config.toml
d_model = 128
vocab_size = 23234
qk_norm = false
bias = "none"
init_std_qkv = 0.0518
optimizer = "soap_variant"
beta1 = 0.95
lr_head = 0.0169
final_lr_fraction = 0.05
Each number is 200 + 40 x the weight over the matrix's rms, rounded and kept within 0 to 999. Layers, rows and columns count from 0.

# layer 5 MLP up, 320x128, rms 0.138, rows 50-86, columns 64-127
275,140,173,108,143,231,261,136,253,194,195,190,131,184,194,211,264,213,172,202,189,195,180,144,166,174,200,180,240,181,201,140,161,255,124,221,176,247,169,217,214,189,204,262,123,240,210,172,201,194,182,171,266,185,244,252,246,173,228,248,222,222,202,154
205,240,192,187,166,214,190,232,239,146,221,229,203,173,178,192,139,130,289,199,189,223,205,179,242,228,213,135,160,232,156,191,223,167,174,223,242,213,215,174,195,196,206,209,212,197,221,227,198,183,201,226,177,158,162,295,145,214,217,221,221,221,238,271
214,179,181,156,210,167,204,251,196,184,207,205,127,209,198,175,203,230,229,191,245,213,202,205,245,180,208,179,179,201,199,191,208,246,241,178,132,157,205,141,273,136,222,275,226,242,141,197,218,322,179,176,183,147,249,214,178,138,261,184,227,200,139,253
175,167,191,279,156,152,194,163,191,175,178,234,151,205,212,165,254,212,181,147,178,199,213,209,147,131,164,272,216,205,216,260,224,193,176,101,228,255,209,181,210,175,190,120,156,221,170,232,195,233,165,193,222,172,212,291,222,189,165,209,220,295,192,238
185,206,232,216,226,234,208,168,260,132,222,181,199,168,126,169,202,199,170,160,203,223,210,219,219,214,154,148,197,160,182,167,219,228,187,209,185,218,174,217,213,266,146,200,170,127,96,150,187,189,152,258,194,308,169,185,179,172,191,207,203,270,128,227
236,230,182,216,204,136,211,186,244,267,251,178,216,246,218,177,175,191,182,226,189,241,164,228,200,144,201,266,155,147,201,167,195,202,182,248,209,211,209,173,149,102,118,244,234,170,167,179,223,134,242,232,185,211,192,186,126,181,225,216,152,176,228,159
168,271,253,269,186,221,200,159,152,203,217,222,181,235,231,276,164,170,198,254,254,252,197,154,158,123,240,176,194,171,247,180,210,218,192,176,160,237,179,222,202,163,225,239,265,204,200,169,227,216,301,258,231,233,195,213,224,208,148,219,216,229,246,172
156,256,218,214,251,163,211,201,218,204,221,204,234,255,201,121,164,182,158,180,230,198,167,184,200,130,260,181,200,233,168,180,190,231,171,195,183,158,263,238,188,130,134,197,210,168,184,171,137,181,216,219,239,225,194,182,190,234,208,199,154,220,264,177
285,209,157,226,223,181,248,163,166,300,176,193,161,228,220,202,199,241,301,241,160,204,140,180,222,222,229,217,181,177,258,194,145,150,169,256,203,213,299,165,226,194,200,203,177,223,201,211,296,165,229,245,247,265,214,160,225,201,177,205,187,201,206,225
279,268,141,238,212,224,246,177,261,244,213,144,165,219,212,187,221,160,171,218,230,188,119,206,178,149,213,176,232,178,211,162,115,231,149,253,234,205,227,143,201,217,243,155,135,78,148,207,235,202,201,270,259,226,246,151,231,239,142,234,161,178,227,232
152,216,224,195,176,185,196,154,190,245,211,190,208,291,210,219,203,111,134,186,252,249,220,183,161,167,174,171,158,149,91,202,214,170,185,145,103,221,236,172,170,213,212,143,211,245,140,210,272,149,180,259,219,190,193,231,171,199,181,229,264,236,224,177
173,227,193,189,192,196,150,220,151,283,135,190,91,180,199,200,247,202,235,199,154,207,287,225,179,216,198,164,170,172,219,200,250,199,184,216,105,194,159,216,154,205,181,254,241,235,202,214,208,229,223,252,188,189,199,186,201,229,139,185,153,194,213,272
156,207,210,172,251,282,181,195,235,254,162,233,188,220,167,141,213,264,286,198,164,207,213,181,205,159,207,225,174,205,220,134,141,253,255,111,175,272,158,221,244,253,202,184,238,161,164,173,178,204,203,308,195,198,202,212,173,229,234,195,244,180,187,185
244,219,309,238,210,215,220,262,188,175,288,212,211,155,259,121,205,119,229,229,223,225,127,200,184,187,216,189,177,168,268,239,196,135,181,238,240,275,169,157,195,152,163,221,218,248,184,247,251,183,216,219,211,262,176,205,220,232,208,210,179,231,260,159
206,195,229,179,220,180,215,245,219,175,212,263,177,235,183,224,238,193,170,241,199,275,174,267,256,129,239,199,187,165,201,144,165,210,111,225,177,118,179,220,200,163,294,192,163,177,261,152,246,188,258,166,168,197,197,140,216,158,187,263,241,177,198,134
142,180,147,218,244,179,184,272,124,115,162,166,191,266,147,192,189,194,214,230,264,154,254,221,148,206,201,135,242,186,161,195,262,188,223,208,206,143,136,244,228,209,217,180,220,285,284,208,213,194,195,173,253,161,238,217,168,256,143,198,209,302,145,162
185,213,268,212,239,118,228,200,204,196,227,263,176,174,249,292,205,171,248,136,202,168,180,191,199,214,211,282,171,247,207,231,189,172,246,202,164,210,221,163,214,204,171,239,189,174,210,156,246,233,196,212,171,109,225,242,109,158,207,165,204,250,140,206
203,233,197,134,202,214,200,204,202,233,198,162,166,174,198,202,257,210,209,271,185,141,238,182,209,195,183,169,186,225,160,206,235,145,253,148,172,200,144,79,193,263,188,223,168,265,119,293,221,161,217,187,181,170,155,146,212,255,233,173,162,116,213,184
149,157,173,240,254,234,133,286,174,222,215,262,207,242,170,195,210,211,240,174,188,280,187,156,155,221,188,201,147,184,210,209,243,157,209,224,132,192,286,153,235,129,222,213,226,104,185,199,228,183,172,210,220,174,220,261,189,177,131,218,255,173,155,146
140,197,213,167,290,152,206,151,204,141,211,251,186,172,199,232,186,194,190,248,156,166,162,210,240,155,223,160,214,208,185,171,196,208,248,164,170,231,233,189,193,225,232,227,214,213,267,208,220,230,261,157,149,228,226,230,135,211,244,153,269,277,226,168
182,242,204,190,310,278,233,198,190,183,222,219,116,208,173,244,234,225,220,175,229,237,158,230,231,176,194,226,195,184,197,188,212,279,123,143,157,93,189,94,149,221,240,111,191,190,237,191,218,199,152,137,208,179,275,191,214,217,204,217,206,196,188,207
163,126,191,164,228,214,204,197,202,202,206,224,235,121,178,136,154,242,168,181,241,214,190,150,219,184,236,197,204,207,287,226,182,192,219,245,181,159,182,215,218,181,218,261,136,129,132,195,238,138,261,223,138,239,221,106,186,217,200,177,175,137,179,154
236,268,241,254,214,187,236,189,179,226,224,271,215,208,271,192,215,282,185,172,208,170,198,259,202,144,256,196,185,240,210,134,168,238,271,279,157,152,243,273,213,223,143,210,165,238,217,182,207,164,162,216,161,169,165,177,190,216,205,161,175,176,162,184
184,238,132,197,140,133,154,139,216,212,219,239,175,146,212,171,208,116,210,178,253,173,167,241,150,215,210,226,211,148,232,258,209,208,186,158,149,143,280,229,262,204,169,232,233,248,146,194,198,280,183,251,161,198,207,243,256,182,199,252,168,209,209,289
182,162,224,145,249,178,230,181,241,149,192,176,192,190,211,195,168,199,222,205,240,192,203,168,221,169,232,165,188,132,190,135,206,185,218,234,176,226,244,250,242,181,172,191,217,216,206,201,224,151,201,186,190,240,275,126,141,160,231,228,229,211,179,219
206,188,206,113,243,182,164,264,236,227,207,164,199,198,289,294,227,225,225,194,201,175,256,154,213,217,193,272,167,237,154,215,230,190,187,234,214,138,225,234,199,129,135,256,135,165,142,140,258,172,246,199,85,119,189,246,205,221,197,193,223,215,225,291
239,203,245,191,151,204,196,162,231,208,115,234,254,263,182,140,210,200,236,165,225,256,218,219,162,208,208,235,171,158,263,192,210,191,244,292,197,182,278,253,188,237,245,226,246,121,214,139,163,233,199,157,198,178,202,157,192,181,216,262,238,188,273,169
187,196,176,225,186,245,191,231,225,249,197,166,272,203,222,159,159,260,230,172,195,234,132,223,229,190,182,192,241,257,206,191,213,194,197,214,200,243,164,201,179,133,250,130,218,125,153,181,215,224,170,125,195,213,166,183,246,215,204,210,169,183,201,215
277,169,136,160,205,263,202,200,265,155,154,160,213,143,186,212,160,224,154,172,206,235,203,172,205,295,163,175,144,155,217,168,233,159,193,161,149,185,252,179,213,241,189,170,267,180,268,192,250,191,211,256,117,203,207,261,214,288,202,145,220,180,252,187
240,137,233,213,263,228,234,179,246,184,176,178,220,217,223,218,164,214,224,173,230,268,243,130,162,255,142,246,186,219,146,238,212,190,186,183,175,199,200,181,260,154,167,221,190,165,181,190,300,144,155,188,172,218,156,183,143,203,122,274,202,186,102,187
209,122,173,238,127,253,162,264,91,180,220,222,202,240,194,175,200,267,168,202,184,173,184,195,230,210,197,236,230,218,222,237,235,213,204,220,192,211,123,205,215,254,274,175,205,288,181,253,164,186,194,167,201,167,188,219,215,222,178,215,199,195,225,232
192,264,203,133,241,199,248,210,127,268,158,195,84,175,258,192,247,187,213,221,299,291,172,184,247,165,217,180,223,163,182,185,222,128,171,288,135,274,236,227,251,134,230,238,221,118,209,220,235,181,207,175,260,192,235,159,185,247,156,204,183,225,216,202
277,158,172,211,222,207,163,181,193,148,175,156,235,225,178,213,215,180,264,269,250,235,197,152,237,206,175,256,167,231,220,259,256,228,187,181,224,180,175,274,185,151,275,191,194,226,201,139,183,187,218,191,248,249,222,93,258,220,210,189,234,219,192,244
197,195,179,229,179,247,182,239,166,177,202,177,232,173,182,159,201,211,163,156,210,176,285,160,215,209,201,154,204,176,185,124,189,218,172,192,203,218,147,97,223,121,239,227,162,166,205,198,183,225,224,233,198,205,217,244,235,175,149,174,228,201,206,201
244,160,147,139,194,170,170,197,193,237,144,210,233,202,195,188,126,232,198,238,262,207,180,161,177,178,145,206,151,169,218,136,129,168,218,212,144,218,200,169,166,290,196,219,190,160,154,165,205,218,152,131,237,200,149,256,231,172,268,199,231,180,194,179
144,157,196,189,160,222,177,163,217,236,179,183,200,139,220,101,161,156,220,205,161,186,184,201,208,160,146,182,167,231,234,252,217,203,177,223,281,276,219,150,173,245,244,220,236,267,211,189,293,149,233,204,238,198,189,204,140,199,204,236,167,166,230,172
224,214,219,180,143,177,203,213,166,254,245,236,223,248,156,153,210,204,221,201,164,121,209,185,137,176,215,135,216,179,201,212,263,225,217,198,238,178,256,216,161,199,170,236,165,108,178,181,217,189,143,205,158,239,143,201,240,207,206,226,191,208,245,240
# layer 5 MLP down (transposed), 320x128, rms 0.114, rows 50-85, columns 64-127
196,166,193,109,208,236,224,223,184,237,243,142,186,267,220,225,127,192,192,214,232,145,271,199,232,181,211,212,140,104,138,124,208,237,184,236,147,272,176,262,173,93,181,256,196,199,140,258,177,200,219,228,213,177,194,251,196,235,187,173,142,152,233,185
193,214,196,258,160,199,171,209,168,172,115,167,121,209,133,160,169,204,229,208,240,108,89,210,213,190,182,128,185,150,142,209,194,248,248,198,184,150,155,196,188,160,251,210,227,222,243,178,195,210,170,210,239,161,230,159,171,250,190,199,199,202,232,171
181,204,178,218,150,226,173,181,287,206,212,223,234,219,215,208,221,220,196,122,155,191,242,234,154,199,238,205,166,218,189,198,209,72,192,137,227,171,279,247,133,195,144,160,233,262,200,201,176,236,155,221,262,206,244,166,247,184,140,155,146,165,198,161
224,224,212,168,182,187,195,162,225,153,148,233,174,153,242,149,198,224,253,260,219,188,275,177,263,132,214,167,144,197,205,190,251,150,195,225,234,154,256,173,147,247,204,208,215,267,251,185,225,218,219,175,244,209,235,192,182,180,205,189,105,197,271,173
134,196,125,240,149,197,159,189,164,206,161,191,156,207,166,139,138,186,194,259,105,227,252,206,176,138,199,215,192,216,242,253,253,176,161,241,195,196,235,212,205,155,148,228,200,191,189,161,144,260,162,254,221,224,165,297,213,228,255,213,167,226,159,209
201,218,262,214,127,156,293,179,279,125,162,244,246,165,246,271,162,213,170,249,190,200,149,177,200,162,268,193,187,188,151,244,217,188,162,172,211,222,240,207,231,137,185,189,233,231,210,151,246,204,204,202,131,208,228,167,169,267,228,188,169,207,158,176
115,150,199,245,242,224,177,211,225,183,196,184,206,160,212,171,217,188,170,156,212,214,245,248,213,182,184,230,221,162,247,193,159,212,128,179,229,173,171,200,208,228,255,145,233,176,210,174,202,181,187,207,170,234,125,200,215,175,230,176,183,213,148,277
238,215,187,234,237,154,200,143,296,258,204,163,200,202,225,199,186,152,264,201,262,223,205,189,201,190,281,154,205,241,172,163,221,230,178,224,157,143,245,221,204,194,171,176,190,176,252,196,161,196,192,179,200,154,209,178,237,268,217,128,208,246,231,262
147,198,215,198,182,174,224,262,169,213,123,199,132,222,204,217,157,237,207,132,210,188,238,223,192,282,230,330,218,247,232,217,237,153,188,182,178,255,181,196,201,206,206,187,215,155,238,194,208,109,171,178,170,270,178,204,215,191,199,195,138,251,144,161
208,244,203,211,254,218,216,180,95,228,198,166,197,242,242,257,183,254,138,153,212,179,182,266,278,228,157,212,239,258,251,277,184,268,185,207,188,190,269,114,208,232,239,152,202,153,176,145,221,172,166,204,220,174,172,171,245,177,205,137,282,187,210,237
213,189,178,207,183,211,209,202,189,251,194,227,231,256,167,212,165,182,159,160,155,183,148,170,154,233,175,216,163,133,169,181,187,264,239,204,198,161,168,190,204,250,217,164,217,198,166,155,211,165,151,270,214,159,181,229,233,230,165,221,206,242,148,181
227,195,160,176,221,161,219,195,197,177,266,211,218,214,200,225,103,262,234,182,226,259,193,204,206,209,206,169,132,237,223,237,155,183,206,174,190,193,229,192,180,229,210,197,208,180,216,147,209,212,189,185,300,229,242,172,233,234,207,182,178,158,179,213
116,176,211,190,184,224,138,158,169,159,273,146,171,209,199,186,264,190,164,164,244,66,254,197,140,143,195,202,189,194,195,182,229,270,250,224,188,180,237,192,267,199,184,233,214,146,151,308,205,213,179,176,147,154,187,239,202,248,219,190,230,162,162,256
199,225,229,254,181,293,161,242,162,150,235,137,233,171,142,216,150,172,246,142,226,244,250,208,225,164,232,186,179,211,253,253,175,215,266,219,239,179,254,199,236,246,215,200,212,149,157,286,214,184,175,207,273,187,177,207,268,175,277,243,267,235,203,145
251,159,153,147,210,150,175,247,151,238,177,179,233,164,238,212,143,215,217,165,205,107,165,215,220,177,200,191,200,229,164,183,231,220,274,230,217,153,166,174,203,268,137,194,234,231,233,210,168,212,204,277,195,178,131,253,147,182,223,180,213,151,224,305
171,119,245,150,254,216,259,285,152,192,154,162,220,233,169,249,207,232,122,203,186,211,168,255,180,211,156,217,174,224,175,178,259,194,207,201,178,225,181,220,203,166,201,215,138,181,221,224,120,149,210,161,227,225,203,231,181,208,181,228,274,243,179,295
96,210,213,190,185,219,297,221,246,164,164,174,238,163,195,237,215,215,199,165,243,210,198,184,229,218,276,165,182,136,227,184,195,138,94,270,261,226,161,169,214,206,186,176,245,173,272,170,239,135,184,219,233,150,222,232,241,117,183,257,204,258,239,193
177,163,209,209,163,199,255,249,180,205,163,135,207,197,170,173,181,245,85,141,191,204,187,224,146,219,230,248,294,167,170,183,208,150,201,239,217,233,216,185,168,154,198,223,308,107,152,229,122,180,165,228,204,123,184,176,173,129,211,178,152,227,203,149
232,210,251,163,123,140,250,221,221,223,198,241,202,187,189,158,211,184,214,218,124,186,189,233,194,224,177,220,150,255,161,239,125,188,228,231,149,239,198,226,108,219,214,237,229,222,216,194,207,183,216,228,255,228,219,134,165,243,223,154,185,166,207,161
147,155,244,211,169,126,204,251,216,177,218,226,214,106,220,250,205,124,302,228,199,206,215,165,222,212,178,244,263,75,173,153,172,285,180,173,219,164,161,186,252,101,262,232,194,186,193,149,166,240,228,233,219,250,152,168,200,252,194,140,222,142,205,178
137,189,132,161,195,192,187,207,196,161,197,256,236,193,216,229,196,174,174,178,181,238,140,236,222,253,170,264,229,181,221,216,152,219,159,266,139,146,194,198,230,252,182,151,174,142,231,157,291,197,257,158,113,234,227,235,193,256,200,218,273,261,188,199
224,152,202,148,195,99,220,262,255,273,210,176,197,171,195,260,184,115,237,268,170,160,167,180,126,172,242,235,150,115,206,240,171,242,249,231,209,192,180,200,176,198,293,193,217,204,192,217,199,191,166,282,212,176,139,194,281,170,199,165,199,144,276,227
199,207,230,154,259,239,233,247,186,209,249,209,184,175,202,193,153,224,317,260,133,155,227,161,253,202,275,149,169,201,250,187,192,265,275,154,223,185,170,225,271,87,156,187,194,204,192,174,209,154,160,118,161,170,159,218,139,191,232,257,124,217,260,166
236,239,219,260,168,224,130,205,165,130,183,151,183,194,207,202,161,216,148,246,154,215,181,233,153,174,208,231,177,190,187,150,207,134,210,204,168,223,162,186,163,146,220,172,179,139,245,237,193,194,142,226,225,172,250,240,197,183,234,160,126,277,307,201
105,154,150,175,194,202,110,182,211,164,167,193,209,190,177,193,191,185,273,184,157,230,175,191,141,240,208,221,124,205,247,93,189,218,245,227,221,132,226,173,197,188,192,214,229,199,215,176,305,214,146,239,209,159,144,157,207,144,221,201,195,186,164,249
245,161,217,210,191,128,303,204,207,221,265,211,185,206,150,189,260,186,221,254,174,180,154,199,276,154,169,182,210,216,232,173,175,174,251,153,217,193,204,207,165,208,207,271,200,193,234,148,256,115,214,198,180,314,226,143,257,192,156,159,165,213,223,189
209,168,208,242,216,214,244,194,195,152,184,167,196,278,233,167,188,140,254,211,174,168,197,194,226,229,216,195,253,255,187,184,193,239,147,105,181,162,178,254,304,182,290,216,195,195,147,172,181,194,202,168,189,138,205,236,205,262,189,215,190,202,260,229
118,204,219,212,234,209,193,216,152,175,188,129,225,151,247,225,152,222,155,215,159,188,161,204,207,193,173,140,261,305,101,207,166,190,176,214,221,226,184,297,218,247,202,168,140,193,162,196,198,222,197,148,105,210,193,169,220,181,215,247,239,183,145,233
173,186,213,191,189,116,250,233,166,209,231,245,233,221,223,198,189,202,228,208,233,210,156,187,175,186,240,190,213,200,185,242,179,212,118,142,207,155,165,189,220,166,188,175,203,152,230,165,211,199,152,181,272,119,186,224,166,164,187,238,208,163,226,176
270,178,211,217,190,192,173,208,213,134,149,241,215,198,180,160,157,218,208,164,206,174,219,246,297,201,228,173,188,212,225,270,179,133,208,211,233,217,229,169,174,279,177,201,173,227,249,188,141,180,181,251,164,227,248,157,249,235,178,199,190,269,204,143
110,242,242,182,137,203,202,205,140,220,171,204,231,190,206,206,240,149,251,211,235,238,213,174,138,204,177,223,187,207,194,185,270,194,157,214,186,202,252,168,183,200,211,216,269,156,206,162,191,216,169,225,198,220,183,211,221,110,211,207,219,256,184,208
215,84,229,207,148,240,268,190,180,211,220,229,206,149,271,173,161,224,152,196,226,109,257,220,225,86,197,176,247,242,189,154,229,120,203,193,234,246,203,214,190,168,220,261,172,192,136,184,170,177,259,169,198,265,191,260,172,206,145,195,150,214,177,147
232,147,169,233,143,128,224,215,240,254,102,193,187,177,174,234,206,242,183,180,256,205,197,185,235,160,170,228,202,134,264,236,236,179,216,218,210,197,212,198,119,211,227,245,265,218,211,144,215,194,180,180,279,260,120,159,215,201,174,202,200,206,148,143
115,245,137,171,158,179,84,210,170,154,183,176,229,186,210,144,208,198,140,160,206,226,219,158,231,199,256,218,193,222,165,151,183,198,201,224,173,282,241,124,173,229,186,187,136,225,251,273,227,188,237,224,227,167,197,294,207,212,186,128,143,201,177,187
188,200,140,222,198,233,147,212,193,114,180,197,252,165,133,196,180,200,193,222,287,155,188,222,260,257,195,213,170,208,202,244,226,131,179,247,259,183,191,223,193,206,216,243,200,263,201,152,195,170,147,210,169,171,243,206,219,117,230,161,169,149,206,214
200,250,246,181,286,161,42,193,207,251,138,207,174,160,171,125,200,289,221,245,242,168,249,193,218,183,213,195,205,205,161,308,207,199,172,210,205,262,181,138,168,183,261,242,147,224,184,194,161,193,198,200,212,224,185,170,151,228,154,279,260,271,242,213
# layer 5 MLP gate, 320x128, rms 0.141, rows 51-86, columns 64-127
180,292,225,222,228,182,197,229,279,174,243,163,250,160,193,184,198,173,139,169,221,269,203,163,209,201,256,201,158,142,107,195,127,143,218,179,156,205,132,304,157,184,213,127,190,223,194,240,188,219,150,220,231,170,247,187,161,246,191,199,211,179,156,164
195,251,192,205,254,206,210,205,262,262,177,207,203,260,189,147,197,241,275,181,267,140,195,211,168,193,231,206,191,220,181,186,211,160,118,135,169,119,208,208,181,200,168,283,159,211,153,229,281,184,195,190,151,236,157,215,195,231,234,173,180,234,195,234
269,182,288,185,184,287,132,209,242,201,186,181,262,199,145,144,152,187,231,200,195,293,228,216,179,254,191,212,177,137,144,187,274,243,174,239,306,161,136,227,137,225,160,286,249,149,245,165,212,275,219,288,263,215,228,283,213,135,150,221,215,93,253,170
306,239,251,124,203,160,177,247,228,245,205,153,192,198,278,208,205,224,198,170,234,208,174,204,230,231,164,275,217,186,186,232,233,182,251,216,217,182,151,214,179,260,217,194,96,154,220,201,172,153,207,169,235,179,222,142,233,120,222,185,203,161,235,244
200,197,162,201,181,191,209,214,199,270,153,169,204,234,202,185,181,162,206,238,234,178,239,213,169,289,151,174,271,220,272,255,159,181,201,151,166,180,225,194,219,250,203,197,153,198,173,185,175,217,306,254,212,201,220,183,154,177,223,233,193,179,229,195
234,173,158,227,216,191,176,117,148,173,228,156,204,158,225,225,237,142,211,155,154,171,171,192,291,192,234,221,174,268,263,239,134,224,187,204,201,303,215,178,274,137,227,163,183,194,179,256,185,196,161,218,224,222,153,213,185,209,236,173,107,214,174,197
177,160,200,203,165,178,213,204,176,190,158,255,217,162,166,265,257,160,137,221,196,212,221,160,208,169,194,191,244,155,202,194,160,262,212,188,206,262,211,169,188,136,174,176,296,103,169,194,179,189,196,313,186,220,220,210,188,220,187,168,203,188,216,210
181,173,278,162,203,181,195,207,263,170,192,128,118,224,220,211,205,185,182,235,198,217,259,261,114,170,194,196,161,167,158,207,255,230,196,161,200,219,186,278,166,175,218,176,188,172,230,206,214,188,214,127,209,225,171,181,212,213,205,238,198,148,198,197
209,262,177,203,263,182,187,113,216,193,214,187,146,179,123,221,210,238,158,259,205,267,199,239,130,169,226,211,232,200,172,251,185,182,163,202,216,195,182,230,160,178,200,210,155,184,183,155,232,207,190,164,193,229,176,177,225,212,131,266,121,199,224,274
256,177,182,227,176,124,203,193,250,225,189,200,262,186,178,152,222,141,242,233,216,153,195,185,200,194,195,266,187,195,226,167,170,255,168,186,219,217,174,242,252,213,181,257,116,201,189,228,154,112,196,211,200,128,219,145,197,192,165,178,191,222,172,181
183,237,209,175,165,186,174,164,263,274,119,227,144,180,223,176,161,218,153,190,168,180,199,203,248,253,151,187,202,171,206,210,223,238,164,237,233,187,225,133,185,199,210,223,198,244,164,229,187,188,222,259,142,221,169,239,219,167,198,219,176,222,250,176
168,167,210,154,243,180,249,200,171,204,231,221,202,155,125,217,210,188,172,206,179,185,214,172,151,182,215,229,184,196,217,209,237,204,257,263,153,241,232,196,216,150,186,173,214,163,263,168,204,197,129,217,241,198,243,230,216,248,194,214,232,148,204,243
238,174,267,209,245,182,236,206,206,190,179,211,216,145,240,173,254,151,230,173,224,185,253,168,184,202,251,199,200,162,238,190,221,141,196,201,187,230,215,198,220,119,148,228,199,215,166,246,225,186,255,173,222,209,192,223,194,214,226,192,172,197,269,164
179,167,222,131,207,191,220,245,209,250,232,155,249,177,164,201,164,199,179,161,139,181,166,214,200,232,211,107,235,159,155,162,222,183,260,275,206,96,181,193,179,211,195,178,191,154,311,196,115,175,190,185,191,223,188,257,155,220,181,194,177,145,234,257
203,242,124,213,177,194,148,141,212,202,232,211,196,157,174,181,146,194,245,176,148,172,240,150,140,154,224,269,183,262,279,189,206,198,179,157,273,158,301,221,166,99,181,266,274,232,177,228,223,276,146,146,153,147,175,168,253,223,199,193,230,228,158,194
243,225,197,210,202,212,218,224,156,99,179,161,131,256,179,256,206,223,154,277,325,156,249,220,229,291,230,197,155,153,204,132,192,181,160,224,193,220,196,217,200,238,151,252,229,157,146,172,132,191,165,256,253,267,176,213,274,203,267,261,197,140,247,204
161,203,153,241,170,275,211,203,166,140,142,185,155,192,278,174,201,137,210,162,242,198,171,146,142,175,205,216,243,164,234,227,249,213,258,148,241,258,245,183,209,241,197,260,140,151,183,224,216,200,140,129,219,206,209,93,174,199,214,204,234,187,213,176
264,211,187,174,222,215,224,221,257,188,169,154,213,191,208,179,179,228,106,188,220,215,226,214,185,247,222,190,238,188,163,258,146,213,286,184,203,277,180,138,146,216,208,178,183,242,226,195,185,213,206,192,261,197,186,175,187,199,207,198,140,209,214,235
191,179,213,235,156,175,198,193,253,124,240,224,181,137,139,202,204,201,162,220,205,160,161,274,167,213,181,253,174,167,244,224,214,200,209,223,170,238,266,281,300,229,182,213,178,228,240,242,203,210,144,253,234,273,179,242,135,234,168,239,238,159,145,227
247,223,240,232,174,189,188,229,212,181,199,141,213,162,189,148,188,235,167,272,272,113,245,171,214,192,192,206,240,243,188,193,172,198,226,148,189,181,205,191,197,203,166,251,155,193,154,211,221,293,176,222,209,135,150,239,221,187,277,133,120,237,216,221
107,320,233,209,245,209,259,89,200,183,258,229,218,133,219,139,134,164,219,165,236,150,221,202,210,115,233,256,174,197,191,209,186,200,209,141,249,195,172,232,174,214,230,216,195,176,158,189,188,197,194,184,169,129,212,187,168,278,206,195,185,218,109,169
267,187,268,207,161,196,189,233,144,229,233,164,191,126,210,178,130,177,286,186,231,225,159,202,191,179,135,237,170,201,243,217,213,241,249,197,254,251,192,200,200,169,257,193,98,170,244,185,220,251,219,200,191,213,152,149,227,184,229,242,193,198,231,167
266,241,164,232,184,197,203,153,230,233,197,148,246,152,202,230,68,193,219,226,179,188,226,124,185,187,203,210,212,203,213,251,157,153,173,233,188,215,266,193,153,129,165,298,187,262,178,142,253,211,190,164,215,185,125,176,162,198,251,229,124,212,252,202
170,147,227,202,146,181,124,185,187,203,178,195,146,187,206,166,273,213,253,223,144,215,268,229,195,195,248,270,194,233,191,211,217,208,133,230,297,162,137,231,220,105,207,293,269,226,265,266,246,192,195,212,168,229,246,187,218,179,189,229,143,202,214,141
224,129,151,164,221,186,171,324,111,177,129,223,155,279,218,183,208,302,267,215,268,185,287,157,206,206,192,191,275,233,198,173,213,153,200,208,231,276,245,102,260,162,174,287,198,185,221,240,259,145,192,69,126,172,156,284,254,205,207,213,215,261,220,255
165,193,131,146,238,191,245,132,180,174,248,223,118,156,188,213,214,171,228,228,190,147,211,149,224,200,143,143,195,244,109,166,161,201,221,121,173,193,161,204,234,198,122,193,138,261,205,210,212,276,144,150,195,187,148,211,197,203,145,179,202,120,135,123
137,182,192,255,162,200,243,280,190,125,210,196,222,243,244,124,218,187,228,177,208,196,233,207,257,149,268,249,222,205,241,209,223,228,146,165,232,165,177,267,188,161,170,227,190,201,181,223,138,165,264,212,227,292,158,240,180,116,241,259,156,213,182,141
235,149,221,178,246,182,223,150,215,278,116,194,182,113,176,234,254,194,196,197,201,224,271,138,213,296,225,225,257,198,194,165,209,183,176,299,203,298,190,243,232,222,230,230,196,141,112,197,189,172,245,285,229,246,183,175,210,187,204,123,209,185,138,229
193,157,181,147,252,138,230,191,196,187,177,196,164,182,163,241,211,216,216,170,139,119,184,208,198,162,148,178,272,271,205,243,159,262,208,149,194,230,189,257,230,264,256,212,192,179,163,162,220,197,191,286,234,218,114,225,141,256,226,210,233,202,149,192
166,269,260,184,213,215,219,154,155,220,213,172,214,174,206,163,258,163,226,242,219,171,197,102,126,174,188,150,219,179,235,186,188,135,138,142,266,205,203,160,197,287,170,231,239,254,239,154,159,243,200,201,198,233,163,120,176,169,234,254,219,247,202,170
227,116,126,178,171,147,189,190,248,174,192,239,200,285,208,196,199,225,176,275,202,206,309,301,190,199,115,178,156,262,185,167,163,165,165,198,186,286,157,279,245,190,280,197,152,226,201,173,231,120,207,228,151,195,246,273,214,196,226,237,179,140,213,126
198,186,249,235,147,175,249,203,244,212,220,198,259,162,209,180,142,139,214,174,227,218,170,213,233,217,228,182,169,102,181,196,197,242,188,286,230,211,206,185,187,184,157,180,141,203,187,179,194,164,241,204,228,293,257,198,115,173,245,128,186,189,246,203
212,231,198,217,198,210,206,226,198,148,257,173,159,218,122,192,143,218,145,221,215,179,181,134,250,171,232,242,251,158,255,175,232,217,211,191,245,195,212,247,194,195,238,200,261,234,174,246,211,182,230,168,177,157,228,181,180,151,292,183,262,150,184,124
236,183,169,182,234,263,175,156,247,282,228,242,137,202,257,160,257,161,206,207,83,271,177,211,214,101,220,146,257,216,198,236,170,204,177,187,130,219,182,192,141,179,221,204,177,165,180,183,153,225,252,203,215,147,173,201,138,214,151,199,206,234,265,229
163,298,213,220,250,260,155,237,149,270,192,179,256,101,132,197,150,211,133,195,209,247,163,141,168,191,221,164,272,255,148,201,252,108,250,213,159,257,245,115,125,215,244,216,142,157,158,243,156,216,266,186,305,229,209,197,179,208,114,169,162,148,124,219
212,145,226,252,219,241,225,204,275,127,211,226,222,210,224,199,188,150,172,245,279,157,196,208,243,175,209,215,145,225,207,251,230,243,186,176,186,236,172,276,247,196,186,169,163,180,216,152,192,126,139,190,189,193,171,213,165,136,248,158,161,246,202,143